Each number is 128 + 32 x the weight over its row's rms, rounded and kept within 0 to 255. Layers, rows and columns count from 0. The size above them is the row's rms in percent of the matrix's.

# layer 4 MLP up, 640x160, rms 0.0724, rows 630-639, columns 80-119
size [ 97  97 112  96  85 102 108  99 100  91]
[[128 128 106 137 145 139 146 106 109 105  79 152 136  70 102  96 161 132 135 122 116 119 155  86 114 118 119  29 125 190 124 152 155 133 106 159  92 140 121 102]
 [108 119 168 123 138  57 158 159 110 125 119 148 121 133 126 122  68 107 143  90 180 122 162 153  92 123  99 104 156 104  78 183 210 119 129 110  91 169 117 207]
 [105 141  90  93 147 186 125  95  60  97 108 137 125  98 110 133 107 148  88 116 133 133 149 182 173  51 127 102  64 166  74 159  93 122 123 146 125 143 121  80]
 [136 141 100 125 208 172 112 139 130 106  62 144 118 112 118 115 114  80 117  75 139 111 128 142 148 114 123 157 125  92 136 117  77 121  90 173 169 149 140 141]
 [ 82 143 127 119 166 161 165 151  85 106 132 116 162  50 125 161 115 112 118 155 146 148  91 145 147  59 108 117 182 156 102 155 100 113 153 164 103 138 154 129]
 [159 126 144 119 181  88 100 118 122 166 214 178 161  61 116 143 130 170  95 131 132 163  67 148 178 128  92 165 127 107  57  56 137 113 160  80 124 170 121  96]
 [177 102  71 111 136  93 101 142 133 159 172 155 130 110 168 109 152 120 131  80 120 119 141 111 130 201 187 108 141  90 124 120  64 124 126 123 127 141  91 126]
 [104  95 144  91  82 124  48 108 170  78 135 108 150 114 136 131  91 107 121 131  57 160 124  79  99 115  95 153  85 136  88 105 132 148 118 126 134 117  80  90]
 [ 65 110 123  80  75 127 100 149 101  78 119 154  63 103 130 155 127 114 148 128 121 124 139 101 153 157 143 209  90 133 135  90 106 126  73 120 135 141 137 160]
 [171 124  79  84  96 175 114 158 158 103  76 145 135 156 110 116 120  54 130 156 169 115  83  90 144  99 121 132  80 164  67 116  97 137 116 182 149 130 138 157]]
# layer 4 MLP down (transposed), 640x160, rms 0.0727, rows 630-639, columns 80-119
size [ 87 108 104 105 101  86 103  98 110  92]
[[164 150 135 118 104 126 141 155 121 150 110  71  84  58 178 157 123 122  62  88 106 121 118 124 180 151  98 139 128  60 123 137  64 117 129 101 155 167 108 164]
 [119 155 157 111  95 154 140 177 134 117 104 117 119  79 149  93 149 179 148 164 163 136 104 155 111 126 148 154  89 163 199 103 136 124 105 114  43 150  97 114]
 [211 151 213 187 132 126 124 194 146 110 135 143 130 199 159 114  90  83 129 143  78 118  94 115 124 148 135  59  79 147 132  72 174 155 105 147 115 149 131 163]
 [166 138  79 147 113 111 165 204 160 147 116  89 126 167 180  70 120 108 115 149 130 121 121 164 120 133 130  92 155 111 107 161 136 169 115 172 111 138 141 159]
 [128 120 143 128 146 127  89 117 151 146 123 181  83 120  47  86 114 186 126 145 123 136 133 120 199 126 112 191 116 166 188 142 118 161  83 149 115 110 139 136]
 [101 115 114 143  85 170 144 150 148 119  48 114 119 170 146  43 129  82 138 157 101 128  86 111 159 153 156 104 168 131 139 138 128 125 117 114  84 138  97  92]
 [160 176 127 163 130  77 111 109 101 142 138 144  81 112  63 137 124 135 171  79 165  66  85 117 149 143 127  96 133 185 142 118 118 119 114  91 138  84 100 106]
 [105 118 121 136 135 117 148 157 134 143 116  95  86 153 111  91 147 139  90 146 103 148 112 157 109  47 180 114 143 130  92 116 105 149 170 169 130 170 161  71]
 [ 99 112 100 150 164 119 130 156 185 139 150 132 165  98 157 117 163  93 172 138 133 160 112 113 103 140 142 102 103 113  91  89 164 151 158 136 133  54 162 145]
 [118  96  69  66 119 143 110 111 109  98 141 131 108  67 124  96 109 126 166  90 119 103 141 129 110  98 140  64 113  85 111 129 150 150 110 106 114  39 140 137]]